config.yaml
num_attention_heads: 2
num_key_value_heads: 2
norm_eps: 1e-06
bias: "all"
init: "normal"
init_std_up: 0.0239
init_std_down: 0.00489
beta1: 0.95
weight_decay: 0.05
max_grad_norm: 1.0
schedule: "wsd"
decay_shape: "linear"
train_tokens: 88560000
Each number is 128 + 24 x the weight over its row's rms, rounded and kept within 0 to 255. Layers, rows and columns count from 0. Numbers have three digits each. The size before them is the row's rms in percent of the matrix's.

# up: layer 7 MLP up, 640x160, rms 0.0893, rows 185-334, columns 80-119
# down: layer 7 MLP down (transposed), 640x160, rms 0.0753, rows 185-334, columns 80-119
up185 084:108170151105146121156156145136149100108106135169110111109137131154115093148133099131100140120133137130101105148106141122
down185 091:088161115132157092141104134132121136103111109143138148130123072172114103115118125138150093153119141192118121160143145125
up186 088:099117130115119115128141137117165130145107155114063097136094128164095137135123098133138110133123127124119144114149124130
down186 083:144105162124156117163153129138132135121115150124148112145132124158118119132120148128087126121125148111104082143146097130
up187 091:115133157154075111138162113119162153088121124091116128149157165105136129141101137129125082102164100132111125183115117136
down187 069:105131084114106140143142149124090112127140101155125118128110124140132136100130143163109156107105162118122162120122102101
up188 108:075119149145182130159147116131124111123107158114113119107093137142117084063107119175147094083114108155127123130146137114
down188 071:073136113133160142145106139128088130133117164133111116135133096147098094138132094123144108163122116138117091142132144136
up189 068:104083137135110117144135110138160113103119151159056130106109125140173137085114111146119137123139107136107108130134136137
down189 071:152138124173143102103120124092126136195130152115137075127126131156101137149160128121120113160134135117099127154100115121
up190 103:106103110135077125120127138127151083111111131143115136132118123106085109097108196167131112119116106154117160191135098150
down190 102:152197146132143122115121121120114115115101148156121138111140103156147105129126092138085150087140091104158135079140130133
up191 100:133160120111124121143099155085148126151124173149130132137085145141110143140136147115147164141147138160124138119124161076
down191 114:085120141123120129164130089144119118136167130097129139127141106134151095063146100139126125163101150181130107164129129113
up192 134:061163162083100141209187110127128135164109126100123161133114124124153134099119116100140116134149090148135070127161147112
down192 134:088142122093129127124130108128155109136123067089110136119167153144139116103120117112142126135109143103163092145143153126
up193 100:143138121105105091164168166140164175149116104155093147110113122130144114113112093137101154121125160160145092113109145126
down193 115:161119125099119132104113076124147128117140122122151159136141123073099107153147150102144139184127113117107143126135184187
up194 062:130118144088146147123134121094159133094102119090125131147106168144146138132118159168151109104150155119091109145145092144
down194 062:144119164139118164111109108153103138141100128158150145135134125130132118150127084098128151110146141039139147139119111131
up195 105:112134154113154129116095133147111166099065120088129139141128130163141128116124119139188111099121119128147123125124120113
down195 105:145114129143158121100133144126163118183169112143163135103176119113099185132164109136071089118098109060141102123096135118
up196 113:134092136134130107161149105112121126089128118155120128114050130103158162162124141187157143119121146154128096134151116095
down196 114:126141129112078142130078060180105130135138164127139115139140102133135102138113092122090160132133073120129151150157166096
up197 106:101087119154130107148161141159116135099140090083110133120133114187155165098092141130121128123096088147108089090150128105
down197 101:093138141096097096111115168107110140129141128154160163136137106139115115128129135139113122135132106144104133138109124143
up198 095:164124124094163099115106107135140131127122158140072131100111118166156187126096139143104129109170131116147111154102158095
down198 103:121156096132086115101133120136150120080114098121139156116162122110102147116180157141173131154112133131117207108105097118
up199 113:070105166150094143172152087096164126124152107108136148121126107172137164173110134133131119149125157155141118109167145116
down199 108:146131100118132111149154101119127106129132164148137131114128157126145102111129147097139094140122140111145125077100130147
up200 102:114112150157087134137156123119138123145135139154113141100106121137117121139106119125153137088082140130123109146093173139
down200 106:072113104109182073136133129129187112165092101141131136177144104116108152127152151131130117142135129149172115109088074128
up201 102:105120145130160097125122121161100113107143143102150114095139174157120095120099110111126119140143099143081084169128132088
down201 114:118188122085098125132131092126141137107132153137163154125105096127126126147114070155106136136132153100148134139145149173
up202 110:132104133136119177131148100100110116141089179126145121123115132142110133088094168136148123160157131127082153136111149116
down202 117:134159132145176118125177075159087138133166107146151148116123129091129145106114086116120117134078118098128143124140144103
up203 114:121148155147115120134141129116101102119092154130145156121158136092145097132133099123145116100096161146112135138129146130
down203 112:097153138145110108127125106129100104144122110154122093107118110138139133162099102153134097164114154155155150145159131077
up204 105:115126187096168099133143153141129121114123118098109164099115144187175118134112124131138154146105103120176115110115125087
down204 106:154144146114148112129128107115109105094134122098121133140107188146143129138167133145146122127135130097132119140101144161
up205 096:123130168187104132111129113130138164102091167094140112135154124133117129109127175178080133123077160142120123108110104155
down205 080:127151119140107169088120142116148093138131126072131129165098149132102066124128117120133105134133128160139098178104132099
up206 095:126124096110145065170190131146133145109129151061076165131149127167136077126137083117120136150120141153156078063149161105
down206 099:146130122166145131136144091141143112088180157115129127128147131129150166149133101120124128153142095066136133166131122177
up207 114:124150111097106134148147127158112093129139128094123130100116177091101089086128127109149132101152106131123122122114094085
down207 117:131091120117096093144133157162096109095125172127188143142141147121107175169125151154108119140189163131134141144156089109
up208 090:136136122126112130124119105144141121115135161132091128152127132161146109103081158149090110145160141113106093113154126153
down208 106:147172143120162109103121150093140138136120095089143132151137125114136131150172074098121140124114153100162153119096073125
up209 092:099149178174135132119130129152141111102068150065126132123090130133123080103076119151138106130092097128117151152119117163
down209 091:156139140144160164123114155133085112127134111154130088130134108159160112112120114110144069147134125056123132118141096150
up210 097:127149168140137135107129182142148134105117108071122137134125089121151121122118173146127120127055113138144099094138112122
down210 097:163151143149122095087090165140117138166150154111115139125110101121122130077160121154113105104092130050129143139128117171
up211 106:137142134109118123133137138088148094108081190129104167138121170092074108135124157135099127130140152134139145128148113103
down211 098:148116147084130134112095122147134139133137106135133108150113066129141106109103092148173106169116129122172142150136171148
up212 068:083163138118161111138171148155131116100091159118133101124145117120136147106082102141176124086110137151136088161131127110
down212 057:132125137149124153075107107149112077121148105115134128133162131102132137153179090163116116142138119075128142147165102132
up213 122:118127104126140095126155137121153158165141159151119122084074123102121104094112141184165124135121129156081119123137159120
down213 102:148149095108121159149094080134115120140133167108136157171129082148177172183143122079106128108124124116155121091139148128
up214 095:086069133133112122096175124157165152144089121089131093132110148148142183162117144168159147077114102142143129129126109115
down214 095:152125102134102149110086143095154111130062143134118123116160103136157115127180126108130112106146153104162153117086136160
up215 099:120131173130080102120137167146152107117126144138119141102097120164170108148107099118102088133130096172169134110114118131
down215 104:137123125127174135136131159124109120133192118107165117143137113112120183112117144112102128141121104193142165103125143113
up216 103:158142117108143082142160161118141125149160129111085127110125165095138116142116113145149142137108077155142126121142166143
down216 104:122151115146123155094074128112124101070108152115148105128140134097096131142180141152120104101138139152123138107096131168
up217 103:110125118129094163167159107111116125119157137142113132128128121117138107047107123116143108134142148117094108121166135122
down217 110:156138138127138085112112165109130146114131145120114083122104141115126125156165126142146109116109141111171111088133117126
up218 090:107112137124142117132154123145114124136111171126067119116113119142163114105075130132132160085132129126120117136184179092
down218 073:109129136185144092134118130102117100108110125067159083120113151087096159159104139131122133103116066115111108146125114124
up219 097:113123114138136126131124133124181166169130123102151090108095105139133111119107167143137125112096115140141133112137111161
down219 091:120160128090132105134121113114102084113136120142095123130136140167167163155145163107121155088143129177111163117125133069
up220 079:115129132115133148156160091111126120057108114137132142086102114124169123109129107112114127126134099174165143103152128147
down220 070:146138138176127143100086146149119120149098137141135124135187157133086149135154115091113136088114154072104140122142140108
up221 079:116116151150129112107105137120123166113147117140086141055120150142149119116128097149140125120105131130122146139134158115
down221 084:122120127118149130067123134112124149150128138090123101124133161136102160157160124129147117117119122044116126136123107139
up222 091:052112111110112117142122077113180148099103130147057114139097155148126142129140185159134128116143182111111129111100108130
down222 094:156111125121172078127146137110142134143114110140130076113128117124113129161156137118103127155124116114145122141138119098
up223 094:098140124146098120132109119108126112129135128115150105127145183141076110124139140114119125109111075165135105157106139050
down223 108:136111181116144155143159146106063112154105123111127181134105121143123098174137108120099096175133132084110072118107153142
up224 106:118101144135117132108129137110134152126111099152118115120087128101101109148098104179169159100104188116110114119134136136
down224 113:111114126134144130007128140129107132145127145137163095108129118118101124102116141129133112134132098020167149130145111165
up225 115:090136115128147090141100113121117165116173163103126165138124145126118099135133166118124126100127142137125125121088143085
down225 109:157107131139095138106084135123136151152099169142172106111106136120204160112098076114122117098136107104111143131124139137
up226 099:132107120101128147128126122123157175125096124103089134082141111148123177085111072116142102130138098130154147112179124085
down226 097:116141138126160117161118145132085087125175154162106135100147097167106125125130086148134119134121107131117065161124145120
up227 089:130109127134121138137148136130159140136132134128127123098105111155179107099112107139145146141152129132089091085099156139
down227 076:124130139156130120108076129128090157113131133160146135129152078144092119093124104103126101160099153097122124153126111143
up228 106:130078117139121140168141124127120107117147117129084114094125187119092100129116106126157126147116098193128072143116121092
down228 096:159152106118166156133121134142117151094089129096108148111113115124160080193154104120072116154120095110139113124085129146
up229 101:112109138137141108154179101124146159120099147119106121104118128179132148081104112177138128124159128159120099136116125087
down229 075:092121121110155149151117129144148113131131118138129102135105080182172106095132138152131134157130130139103115119163123145
up230 085:091125135112117093115194103114170135143172102135122112118114153113140125139095092134147102125118131135147105127100177141
down230 093:133123092105117143110084182138105110122164111180117095130138135154120103059118143114120110150129134089133122160095121110
up231 099:087149119132166105161146116120084197107081108107115155112134134132139111105112060078153123147163094130078123109127127106
down231 083:124121164127128130118132124141097141142076093122111132129106115087127143129150139157102115123127102119091119113109147108
up232 105:090128119145114086150147125141171151099117162145103156120107133149129111121092131131144103112124106153112121161171114123
down232 125:101123104088130119170127145120137152162128151060111132132110121156096113129146132081124160116161114098119121140192125128
up233 089:117131161137108140158132123100101132102096104130138115134085130128150071107133119154152136136123115131081141132176122156
down233 083:089127119076124084108106112147116124143118122131114124127120138139088125141160142133097140122133132139116121168087147157
up234 109:126155107124156111135150127127101151143139142140096132097125124149164126079101124136122119146141059143147106108146209087
down234 099:127114129092096137090170137088114135113092132093138127147163138123110143160119132118143110132090144180080136117102149140
up235 103:121145118099078072143133113155131102119129145136132149143115153107132146095091132146120122117151092146129099105151138102
down235 099:123140153120127181152122153101104098121126120119130096142127128110105142143148134108128158104124115172126132169108068131
up236 107:127137108103118166149133116123136115083121147078095168107143154155113088125115134110108116124078112160075106143148117141
down236 095:132123125130118115121168126142123122153125126144111124116124095156103178163142142175105122106128131073135098121148095129
up237 086:113178151172118087136114147110172128132160200097116117136133171152094142113123153140105090151122153158151113078131140077
down237 068:128132153146145137118162111136122164161133104143152108113128141141105129135150139141126127174113137077119101119149171083
up238 073:110146187102130123134109098125139107121116104119089158098117145133161128115085134121111141137137121120138119137136120149
down238 068:145170142157127111077076104111146139131116131133124153146137089099141151158170109130115113199143128047140159126103095151
up239 119:145086134137149131149142124096140177095120101117120145092147143160122076120128151137151115127112155134097143119163160124
down239 088:139119174128114124097132123135113141075103123143133142117110155130124117145118133152097101081128125112149122130159129117
up240 110:135110128097143103123108145122172193087140119147130139118130152137093135133140172151114089120161136193136124169161147096
down240 114:089088113132138147138136121135113127150135154103112092141181141093110135084138140110090136119129143117161131092084085110
up241 100:098142148135118169129114122121152111156086129127143145156088135115133101106125171123122100091148143107078155144162115143
down241 105:160076143111119112095135163125113140095110105131142076133143099088154159181129118165154133128114130131150119087114112154
up242 094:144070104078140145143111120135133146099133102109116098120132143148129122102122128159163126145151155132117146120133125097
down242 080:078152126136099140128102121148110128165140153135142159082125121143124147100119139089133108152116114160106179131098115120
up243 095:112117141121147132147173104143133162125133130068104143112146118166106100099117073144135123111105150132133115101143123103
down243 090:121133143180130120132153153076122117101169130089140092142143098134131155135160137140152164125157124171119147088120094099
up244 100:125097144102175099115143122116117088148131111121069179137122164126107132115122118118095150133143123147127097147139152070
down244 098:127177156150141117144133128156146157091127131106118107117157128124157081094119136115118093164149146144121140117149135143
up245 109:109126127097124133124133093105146132107151144106147127107127134097132121098120151197140112156129123130102147100171126140
down245 111:122155121096171127147172112116106067085114126134157169135110140117212059099105124120163093138131102122115159115132122151
up246 107:082113121141117104144137132122173137130093149127085126070123137189102150156111152157102144157128121169126104096127129087
down246 114:148128157158070166132084138104106133119105108167113142143129122111170111126138128124120113168111109096060188124147125105
up247 118:119120176162115152116133135119116111117113113131116119125097134099130079131095131147159061119142169148090141158203127125
down247 133:130149149143084099146140115100102139105152100062140109165178104108147106115163112142113147111100133114140116100162079166
up248 087:078124156181117089161126134145184107115097139119106156122112106130113089074118139139133104120124152131139117139126099113
down248 077:144098128116159140115129152156113148097123128130156088178135132132134160198178148122148126123133116098134121139133061123
up249 076:162142146137139102119105148112139099097096172146103130135109176151127127125114117135133122131110102147142121131128112113
down249 076:122124130147156121123135150135113132157163098161118109131127109134092137134137114125116122169119130091117092117132110140
up250 156:123164140108167118132103131154156156078083101121121158123129115162166131105119148176126096099118173154109129132167169124
down250 192:114111143120153124081087128148139108095109172129110112089154147121093113128155129145143100108124129100077133148131150122
up251 092:128127127125114115147140096145168158148107169109113147093110101154147173129111099096128124094110102133160099083145111128
down251 093:172166146127126166120119121144082120083139104112104132115135144143110131108119149138133106114122151086107130143139098132
up252 121:145147140144114138143165145129120108112146154143121105116149150133125083088109143110128109138131125139124135105088157080
down252 136:147158160111109128137115163156114123089118144161103103122119147123168112104124127155124121159125088150101112100156115130
up253 086:116156120084156074123169159150190120112123113114145133120127145114093162125068148124175143106134125134098106123189131129
down253 067:112130115126109192122112136196137127119116098112089124171124093121162084132098134149103121127135117108120112133140103156
up254 105:074119126086127116142130106153149109142124151137095125115091155167159172146119139157101127116104122153124114116134115141
down254 099:081179156082133130108091102139100110083118127099149143112126163106117122160123154143086145169133139083112147157162122145
up255 099:077147073135180100153156146163117139110125112119090164123125122155114077115146154095129132127103100152118154115158119124
down255 099:150117169131121129138129118114108134100106154112132122160134094113139157176124119089128122108137121151124131114127145114
up256 089:131108110154135129117128132147146168161091141115137128155087108181167203110125132101126140088131142104117065111145144103
down256 093:089115092103145145186117155110102123102105103134107136113135100173130136138155157141140154147148144168130093157152129160
up257 096:131187123100136107153120092126143099091140196117138131088126151116129130150124121134109092101094134149115106093137138128
down257 095:131146142162120157151106162146164128177122106133108166142144149172200113103163127132123130107120098096132136131114086119
up258 106:092084097156096151146109154140148121137113120120140103128116176122081110101116177129142139069096135116086120173127093127
down258 113:155119138114129133157138072142115129110115082117137126128133111103144174168135112102102099146144123150132121098168136135
up259 102:137147129145129100167112103171130162115101101103130161119144094112202155082116187153128104106129115156106142120134156113
down259 099:139145170109141134107114118135144102096123104099127132086163112094110162137146136171149130112088157115181143147123120093
up260 079:149129110110114142161170155112193134166128163075133107146085170132115097128122123135117118111119116169135113101127144111
down260 066:129097080106130147155136120124148103105152121127129152100195127148131110109144139100127122130142118081140133150114113148
up261 127:133118123065118150168126095117143150133086182163108117117097111159132159100124137163136134123146136119115106122159193086
down261 125:118107167118120124109152097113137093135096168121101133145134146088091147127122092130141168108104157099083129157128102163
up262 105:158085108117092097126152147120148145092103157117150110177109184109095087121137166137138120132155133171126113090105093103
down262 111:084077102113116143127103164132124145133105127121177163087151114155101142118126104110138125134133185103136098144078120096
up263 098:076111125125144115142163129132160136109112159117103157120106131151111113072118113141167131130145107156142094108142151139
down263 076:115127144128141189127115118056129156158121116173130086132102113141111127128164128167155155135131142084122145146106126121
up264 106:140163122106122059105156137140159111133151136096136175117128148103088106148126171140143103146097149150133130113126116095
down264 098:146113147158129117144094134137092142119084113118132128127123131181169090134141092121170114122142135098120122114132137155
up265 087:101157113136149123125128115179149128104089167110082113084147128197174090123090145141102116112117117113085138095147126137
down265 094:090121143149137101139133134125098146103116128134145122136139091156105151142115108104131139128133131099103116153168109111
up266 124:115096150142127095115123171142136202119121139126124169100142150164113181131095105162121128058112124130136076149135160138
down266 123:089103093132108156161143103127110161124121113132097105157101115109128148160099170125138124134151110151143107135198112137
up267 103:145126118125117129110103124097142137123123130137097160116126159122110122149115145129149109124089139154153121139127149134
down267 092:092124106099137132091162153144130132162130139132097107118155093150135131113120171107098133181131101166106113097126118104
up268 110:137146174122116090142137116124150108100103154109099170108088145128125140107102135153136117090090117153122136154141122106
down268 109:120186090132123157131124148128150128123149161139099095129118110126099146153153140127182138114100120108108133136110154137
up269 095:111112130132139122149160136141163134083091160132102161107110138144134122105113118160164097139146148173143080122160132121
down269 059:140115077127140146124123137134133119147108107140101133126080072117134157148131085165131149103156149135114137106159170103
up270 108:080106174079166155133117129135081103090060143094148157118101138113148119081119142152149127126100092120150149150147128129
down270 108:129115127100129109135111120112135133142140118178195107117106144145105145099140147137162130122120146128112110096111131112
up271 076:149134134113142101129140136106150113103109145121128151141119161138157140155131141104118120154141165143144143100169112093
down271 066:118150129120115122097109139145101151145122088156115119107122054150124113127153143130134133160108139110132100159142114168
up272 113:118135145145095084118110124121107161127115135118144140123128130178116148122105149182112145134103133126162116111144166093
down272 121:151135150121147075146134121154063115133104119095140127140094122105163134088101106098119116147137100129165148136139120151
up273 108:149114141147110128128168141088132093130144174120127105142096122090154065124141169131115142122127119123119137085129114151
down273 121:123127123159129112124095157132135099116130095115107113137145134130124137117160122140146108150094156099155148181124136162
up274 107:129165132142127119141149114123132112113147175166143125059157130147148107141089126113122126125126126143124146123154148115
down274 118:163111157125091148147138133180108116144122106149141149117140096100135105129094114150138148146143117077092123112144116136
up275 119:140140167120179136122126132094151095106079159131135148127091146122121151159134140153190092142152155144128138180194178127
down275 117:160144134101155115142136082130164129132171145094132145108123119130129115157115163107129155172101157144122180093156137127
up276 105:150122133145125152145103142149118151128121147153146121150116132134148163080093102143142121108149106122118115109122185136
down276 102:126156074128152091150189131134126083146142106148157164109137122093121140177134104153073181128127113092070091123122125165
up277 125:101138132132122147129124103119126141135106165131134144105114120173133117127129129155121089122112176175105140104164138125
down277 145:129157129116145107149114120122168095102165095166091128115101103102123091126110151156133106153119101139100126116112110139
up278 096:105116094169158102137148127122132127108106121057083147122116123147089100142137173178100158103071162142104115097111148099
down278 087:063121141096111112094140129134148123139142093182117124155139101138119119119167141134141132146126112072108153119142127107
up279 100:119105108122091166153109095125114090128123141100122111147096135133137115127076092173163147139121164129082134118132164126
down279 103:127101104140148130079132108137127151156192127144124126120202137127122136100181137093153120134131124109131167109100123119
up280 108:100098110111140120172125086151127185131116097105120155120086138121120096126144111121177150103125086138119099143128114093
down280 097:135113145135138130073144164104128140163135110064140154162134166077106113132172136124144110115119154093125131136101139122
up281 111:133132107153162133149154147119107119093091148090120178153103125139128129134120173162110104165122153134143122109225116147
down281 116:145142090091133113123158147142131134116146144138136149166123139121093118109139103101172119127114135077098155123132127138
up282 123:128106133108123127138130107121148190110084132143127162094122130178137140157101116140136096139103119143152149103117142143
down282 138:153105134122116120151141127122145147163091145169158140120141097151130098142107152111134113120147096149177138093130106128
up283 092:125109165125134073122117146101157128126092118129124126100139129136113109115133121129133096141081123150127154182160175108
down283 091:113141147111163081124128121156105149151155184150137123134140127129110163104150151123080166105109117105106103095128158096
up284 111:146165115114153126158146129133163107089109125105097144123116138140117142114139132138118107100127110152099085154146170127
down284 111:151119115127115110136175136149088093140140123135141093127131127126121182145153148123135130103134108108143120141144118138
up285 092:106150132103113113150113094151150127143115110152114111135122137156108092149152132136143129122125142141101109121103114086
down285 110:090069150126137143075127126142116156139159140123110142128146124127136164101123137133119120133135128097145146118109114088
up286 082:104124146138127097103137104123174159119157150128126099114117106099137086084100139148109118124103121117152143112121114160
down286 075:170154083122119194114109117074091092184100162123123131134121156142140160164154114119128132139158121114127119121108119144
up287 102:083137127100135098133167115103134174109143167134081146123138132129128119134104169164102137126123133124114084128133147111
down287 115:159138147168127131150097159143165102163135082099110087138118123139084137125164108100120100152133111160169150131107147097
up288 103:110076123112103156142138110124144106134141128099118106095121169114107143075120106161139131142126051139144107138145127090
down288 082:119142152129123128126160155168163161099149128106106105154145132112086145118151124126150148085146095107089143111146174150
up289 080:127119131118118120155150141126177132120133156098133139124136135111088121126126130145138126091104112154123112125146140090
down289 073:114140132108138131126125101181106149118172092144132145148165116151134156145159137118151113151139140142180118175066095147
up290 095:114143150163142099124110149124135135153076176093142106137089131137115173117113135121114177118152112125106148108154141077
down290 096:122194150100145110148137126132148082120173084123109155130146103104164122106122125160141118162115151151125129144109094137
up291 083:097097141143148082168142074100100144106124128159121129095145145120116123129104118197125126140125104133121113127130136133
down291 090:123103119096077106133097117137162104130155125133150100116145124156130122102159139115116126164123166125140099098130125111
up292 093:126164117103103102181177100086120114116122115152142144146096112112138126130118118115129113121101137119136108167176130126
down292 103:100145137113113131111102119159164130153135130093129110105132150109113134132138126117120143136128162136111153123136149125
up293 119:137165142163122117130133117093131134106092161083121185123100138107125115106107158134096093136126160147121121104155144141
down293 114:152119152141115115177166079140087135106123073105139143115093090130132103127111112103132092125123137174149132126141111109
up294 108:145194138126127118117202104110124117119118166116142122124128115133119086108117156155154075133144130115100100148136151176
down294 100:113169084090121153128109169202147135133187163136124150112168151134096117159136127107171159141093117103123147103161144130
up295 104:130116142116103138148120140129145155111106126156153148167076141119108112119128169129104109126147137161130123157171134107
down295 104:138155131123154148109140076117117087146128111111158106134147137152131114151130088113135101150134138154147116141128158123
up296 090:110104129159107124150111111147141161136062175117157135129096126169098114120130141126137149087152136127097128140152115152
down296 086:127161141133137069143133139123079096134166116156103105151118113161111124111140113164120131198148126161120100180076111142
up297 104:083106166109140126115113119146133108096106139181114126067124155144105111116105102162129120112102100143078126156148125115
down297 105:126163137139135107103106136135141114088156103122090140142113131100086106115149138127167133094138133096154143125120097106
up298 080:138131124099092116145134135145138123058095137108096136122145143122146123164114096166143085124080115162145099160186100185
down298 057:099106097125119090116127125142157120139121100138112099171156134165119133173187117123185136098125117112141137112148122142
up299 107:143137154120103145124152112082109105109090126119138142153098146127144106112125173116158104115099135117121153127137152166
down299 113:132132078121101144172123135148152119108132117120123151079157130103061114112152129186146089126135146131143126132119077153
up300 108:136145171081117125123114156128143146133132127113142137095106124099092141133148158113158092093175104145150157152143167102
down300 096:135131144164099131080135104116098125147151158088109109100129129149137143107131102116088114109134153067161127124114121150
up301 095:137126153125140100133097147100149141089149131130133137130150154148113129124119159133130118141115120155138161141101113152
down301 087:118139099128144131124136152163108138159136153106128115134096132146155127120160098123145184125184094094137141130146113172
up302 105:131117129109140127216129109135160137106127165091089133109101156141120118104102119168143139122119128157112094118136172087
down302 120:139147107113153172126151159170169123122106138106088137104111131116101106102145143111134109155129129155094113163100107162
up303 078:105107110149156123114153110116137129160138151156077096145110115191104134120136079141194141174162125144139080141148144127
down303 068:133151107134114125130094113123130117118132103127130112158148125125109089138154129119131086144140137081149156111105181141
up304 116:140147116117128120159141110110172134098146115090113176144099132135144126128116151139131107111083140135110129115115150102
down304 120:145139107141148131120125142135139136130096152130130134099119124126139074096120115129126125076122129122134088123128109137
up305 103:134085150116099095111110116115164102126111149121081123109119155155173124115121106120108126126078133163130124104086119080
down305 102:121113131142145103077083128160114157122130107172116130152127100140110096129137154131127155139125133068121143124119101133
up306 067:122105156136136099140118127138148117098108148093132128172126122109141101126079130130120118123147147116104094169163155106
down306 059:125183095110142161108101104109087129142123128131143116130152125143145129134195068139143154102070123086095132112138125130
up307 082:128181158132082093105169144117123154092139156168114153083143190068148082126137136121080095123103111142131115147150150133
down307 073:109087103149148084076136118130130144127182135117119099152175173140079116146145116146104128126152135120124111128123154089
up308 108:128128121126127146160138136089117175124090143140129171107084126111158162080130126146157129105114144119145139145109119149
down308 116:163112122105115094152143154124146142156123164179143098096138101146133105156132128140130128147150114165126122121125152130
up309 093:127069113137077139175141148134157155113105076139120112137083142103105119150120147184158129108139096150131121096131115141
down309 100:115112168123117150105129129113115113095119130127098097120145113101133095134159144138094147130124156082097179143093087139
up310 116:130160160090108156158196150114115126112057137091125191156092137114122163106141133104119094104165107156113140137177149132
down310 121:095112110117143169142138111115150132100136147148100117128120120136176133154103138143164125142138124142164129186129117144
up311 112:092113119138134134183185108094110123136141108153112139098122134123114145154130134154147151124131159124105121157109139089
down311 108:115101108129078160151156122168125086101144168105143158119141122109114145121129117119093134090130110146100098127142130130
up312 083:132079130134124101124113159083128131113126135136126103087089177151156134119122150160136167122151107129127111138139129102
down312 080:160131152072115151121126175142142110116177112105101184129158129131109109125154168102110103087117137138129141154136115135
up313 101:123099124142134133136175164120159146134112100131128139112063140142103132132108130135167125150153112177130117179124123109
down313 094:108079101146089118123069071127148109131111145097164116153110144133123106125140146139147135115141158087131130102084098108
up314 112:142098111106113112130123146143150116082130136128118129084118162139162141154116139150118136130148129140132118157145108132
down314 121:145075143142116166105113148141162089088129117137088124120149130136169187110137138105121095114158146152116107131130135149
up315 083:084124152127112111115120115135159132107074125115128120107108109178109144127102150162149126124145147126107130130128137134
down315 058:166113130118127141112123142143160135094140124157141129128131077101139105169123110135110142105107154087149146111105060126
up316 092:071133138131150071126158147171168151132118094104126100113131134134083142141118119122164133060134138129108111145148131115
down316 087:097135096117123102086139157106109107110179118163109113142120108144126153095140118132136147137151115130170114099141119128
up317 078:128133125152156104148114120115132110060121151136124106132149141146147127111108110125137122112116113150115106108102121099
down317 081:112134137151123131162127114099121104101127066128113159112151138163086109135147103126146156141132141118142101178090111133
up318 082:112118139148089132126156095102124175156124179173162171089133136155127163080118097121105139124155122148104093116169156120
down318 062:147114125130135097101130122104097119167123118112155159167142175120131147149143133112135123116135098072111161112128129098
up319 100:114177186111109113170102108121109151109130115123128134128082121142181101099083091099137091094102133110104128093166129141
down319 103:165145138094149131100119145164122111146151123114148091108137137107107098101127126137144120127148145172128122129137135158
up320 101:109123128090151117134125105157107132083115106115118150114089132162139107069088125113086138129116079122112140147143129113
down320 121:141145145101093144094090145124135168116096121119148141166166105087125114142173119103146097116153144138133143144117136071
up321 078:132136135118152126148100223111170121086138127137128165170154126124157133108116108139104130125144149130113127108170101119
down321 072:146159112120129138119132132134097142133114099134096107128152086141120131112170105099160180159125126094163127124106113160
up322 101:144129162125105099136134167132155136114107130151083180121107148123136146110099119110114100142105082174173151113118152124
down322 105:100153131121163134089130168154106109112142161151159069201124095121138128139119149102149108154151125137133147151103141132
up323 100:117132133150150110146145163103112120127111149155115117115108108130093094130131086185150089112094175133143130128158150125
down323 085:124130111084134167139113176188133113139168141148110135139129138092122196101098130135142184102136154155131100116123111136
up324 104:165122155139118149108124135120175129150155105136090145085125114106126158123092135148172088114146126129151160147147209140
down324 112:107129129129149156132098102136102124087127113129155152152128115136170086089103130129127117170111116159108094124110140149
up325 081:144114127137102137107115111122121091123126122107118117121147186104120131121131112129132119147111074115148149120123160150
down325 092:109141146105160097131117132128072133129160134129093148139138121169132108091176096141132167171132160159117114152098095127
up326 092:105153150084166095120122101129166148066120131142135156111121109150158172119106148161111109095130159147155113114135187128
down326 071:136085132137148134129110114169143107155093141139116146159115156150147137104124168130109136122162122065129111090124148103
up327 106:106110138101168110154176137126149155097111145132089153101103145159127121080091129139151085097161082144126104128166168122
down327 061:072174125156187110150121146134136137108126126126101153146140098168124089116148096105132102164135148108135092129135126149
up328 089:137136159108164120141150073088122145095116122112138175140116105118135146106128147132137093131104153161134129092159136142
down328 096:106127113122130136129110120117116129150124135112122116109116161110119151138162157116130140066123119122100142164142122108
up329 106:109117185104140158122130098097121143142159153146127113150127129121122163140153120121174104125117138139112154171112148086
down329 093:219159111164135122060097137131113140117109051167136164124117093106142113154121132139117130101138094089154169124135124140
up330 105:133142166056142093144093153117178125101127110178158166103092143140140164128109159152131085089140155150129152157121113115
down330 116:121132177126158116105089155126101148118115107128112096143120109095166174123120094155132176157167140092148119070127126143
up331 088:108099143114153099134147116118139144102097141108118153146125166141164136116137143133118150134163110122136131146129121114
down331 079:146088140097132145125112147102097158134167056133089155102156113146119132104130171145169127137109174121091123156114100173
up332 072:129158165120125080128130112084145209119091136157120164094097153198146141114134155156122121105097140133149127128136164128
down332 071:148099149098124188120114133122126137127111138130136129118132157117124128143134165128129120122135113050123153146126103141
up333 114:162136121118130156118152149082148103124159083138120136130096155139098122120124152129150109130137146145108133148135140117
down333 118:099121159159164079125141101154115116128115151090133137109139111117119150101146118135123097115132151127124097112169112132
up334 086:139133130162091164121126118132144167137105113109143112128093104150180161106115156136124109102122163136121131118135159095
down334 088:101085115101104101144112176141123144132172115159094114140158070174090142106123156106148116152128155157132095170158124128